config.yaml
vocab_size: 1024
norm: "layernorm"
lr_head: 0.00634
Each number is 128 + 24 x the weight over its row's rms, rounded and kept within 0 to 255. Layers, rows and columns count from 0. Numbers have three digits each. The size before them is the row's rms in percent of the matrix's.

# layer 4 MLP down, 160x640, rms 0.0641, rows 82-116, columns 0-79
101:110121171116125124144097132089140135110170166159098125111127148106168115118105151127097123118113144108113136168139107153103148143177120150128146127162121146154115128134176107170131150112105139132086102124102135108127098188136124142123119136
100:149108129094133144150147110125141124133147144116092144088141100115131129137106094086073090121107109121096087131117157113105148140149139100094116156105124114166096124139080172117153067128104145111133158110113139102121078146114158110119153067
095:103167114139122112085148160145065127156155117113132120122109115146103133131149146125115139093087140086139161127131100128104146128136117144133107116145143123139150137071090092110125157147133172178180104142103090139135126143142130133124151144
099:134107198141115105114150078135099148122120170135100104117132122119122119093080086147108120104087116132132124076098117087132123150118127107106146111127182137150117109118133129091077119159166114122193081128132135117096144111136108146166159123
098:151127124142126154157120136093106178131125103144157124101199147140167105129084131178119095132118135161082176117149092158110134157114144158130097131132168164108136143144125118122110150148148120133099149139104109055127118148118136129157102125
104:158133127135139139104157107181133097118191139130122127171143109169143119132149160162104156136121144116137115120099127164164116093110131157141110159112172147100139088084103123103125116149087121095106149131119134171147145124151091142160104113
098:128148119124110131140080117119176124135148126128107154131171112090092105164082116134198143117123123120159116149091106131097131096100128112134112138197113164157112099152128154124166144147097112112148131165143119071158149159112147086140149162
096:127169144168108100157134148164083133114099085149129106121154178124173091128106138172111091112100092108172113104149181100089148087130107159090137132157147127109115093155138121140119077099153139131129127125093087120128111119067118120124152136
104:138115107144148141144117151153097147134111124161145074104137099122147051078125142138125106113135129166079140147176111107131139117125080100143113097125151140128085178131114111150195122112113146143092144124173132129154123119124127133153151167
098:152140122104117111197125141114115100109112129133144132123064124188103134132119130111111145120123146149079146087145157127104154103095143092121079133145114121144133130163129164150171149115126135136135122106139123148133153187137106130110112146
100:123172090125151126131108115151134140105160109128120110156101112136077155146102131178107104096150140154089153145105130124121139146153118115149142135148104139142148131132112140125168128088063115105113115140103113142126121158173126141151142080
099:173141150080154064116150166132101096118117097156127087121155146151089103101116161125073123146122162115114115173095157116138129156123151135093158099085105189159125151144173123178131132125141138142124134115148147133154127109138130140080123100
095:111144125114087135152119077151146094169107135144119105127142147118080111123158102136121115113149083095120146100123161110130143091106112115085164122167154131142103144130179140080151108132130131123146110136061140142179127135109142143139143134
105:137125114140162141117136152122078108143123127103156151119113116120107126135128076120136101087118101160130147113114116127145147129101159159110159097133114109103137136106050180151126116101130140145142152115122151161118157093092107142100174141
095:127102151110136086109155124122145159107136110086139115134142129138146087091179102110100129146150108173113107145139135133125129157174079159056099093099147164113126113100129102135111097147150100085102094123131153151107129119106136156140130132
098:108168144125126094120146129127151126105125122102144093126123125129092130099144118133170107148144142080121107129157110100154172175104156154117115112134115154105111104120154143150110150087147133168123143112147109181172132162115129136125090109
098:121155139136141148107080150150130152138108122089173104114080149159116166157148112132144155104148067120153129155135099155142125105142140141122151178150148122138144128103144171079137148176098111158131093133110093124134173159152112135150108100
103:140110096088090173120125155107181093129111151147144110113141092145116154112159135115139091175118142145123116151112166098107142149179109133155152120066134165133130099137122120160152130132171145143077131123092110139110100154130140110190150156
100:152150127106155088128127152082109106118118107090155105161121147146158122145104082098126124142106117134119160115158109152181140102141131176139112196144103188103152149072114126111109124122144110143129116127116146113131122127108135112091115136
096:154129097141132173142108118116134107110103101141135104165147150170068170077140123098111119133122122131078123075091131159141152130107167129144146099142143080144140149147180114115153133092133120116135139132079120175116124115136097149083152112
095:108140103118148122106120121105174099149169109169118115117150137160113161144151133118140091137095112143142087106144118117125109113125124128117122098101088099126121111148111131142164114128183143124169107133144128143134147112149119126116097156
103:129132156139099153148134123165130134096114131135145139167140149120092124170129139117142146128104153142102111107135097151139121137149114118111095120133149106170143170138093087133140102143097133139131127131152129128149150103135133124118161142
092:164163123094141131144146090171127096141111130123118162118156137167122101111133107131134107104142147113133117100127091142110093091142118096107109131111158134129088139117115099094107123142147151104116160131148144137148090084120072112114153125
098:160109096085174145091087139156139120081120136096142128180125115125131091132120149127131131136125173139093147085111147132151127146118117146124112103089148082098100129119129117127131154133137146092092107111125147166150150119132125086070107181
095:165105139133107134104137136126134142144140119151137134125138120127134106106146149114118078113171133091124152117125181125111146165142129108081141121158151141102107082119172093146105096124142109122171144122173106133130101106146134130133139103
103:099130120115181078124092086123153120101143095130128148146141113122126126116087136181086101160149165102145135148107117163134144134101102097110143111122121165124133114122147095110112110137147140103126133075121148136143111089126135118167129126
095:123124115155153128149146150152155133138139184118147144096102165142125153104142135123139147139113164092074105125130135113147082065103152119118135164072169169143137137110113079125112122122114114119132132143071143140131107113127138134071161190
096:121091140158162146129114144159130119113109092119162122132125080138120117125091143140166088111157145117152113157136148085088133090045102111149148166118152132116129130107089138116114160124140136166121118141127130166109129104164190109180103134
096:123150141152169137155153097115126131125112159117151119108090152130153088097089114121120119094143089113111128121122130141111126142140092114118078133168146135127162184087141171134129136165115126120100128170159139111148120110092160140084148158
095:083147129138118168173162144149143140137099097153088122130123119138125117107108160127140108086098137085144112159160156121157120104083102160148129128124165135132105122119106170180116094114142142126128093112142107135166119132096118172112146111
100:112140125154146126122196087168127136160133117135156179109123138165084138161178097147153131066153133139124141125131099143146121142080121140151109107114149131134100081160113091086120135114107103114182136109123124133093111101151164119175087124
110:148120103100131096096136159149114105146120074128116126143105148140117160157153116119089145144133137102115144088111153109125161108083156148107087136112104145138127095090135145093142078123144109141115095090161156083114121121096168080159155101
106:178166093124126130136160110115132130131179153080137113133157101139142129100188145123123144125104126117147124130128150133112146154116127126116136139161110144116081104115145126149087127096151141110156103140128145126109133147161126119112135150
097:120124106144119070108146115178116143156173135131128165087105116105163138109126095136126136118102113123085156161147163125130092132169114145133125103125112136144148125127119154151151119073162133127158133151138156096113120131157121134061117106
097:114108096130132116156140129122105099128130104134127125128140108142132116159105162111135164099135121098100126113098125146157092137111122116134145186119105119131152139100122183131111156124126147132122131129129108148102111093144144103141094131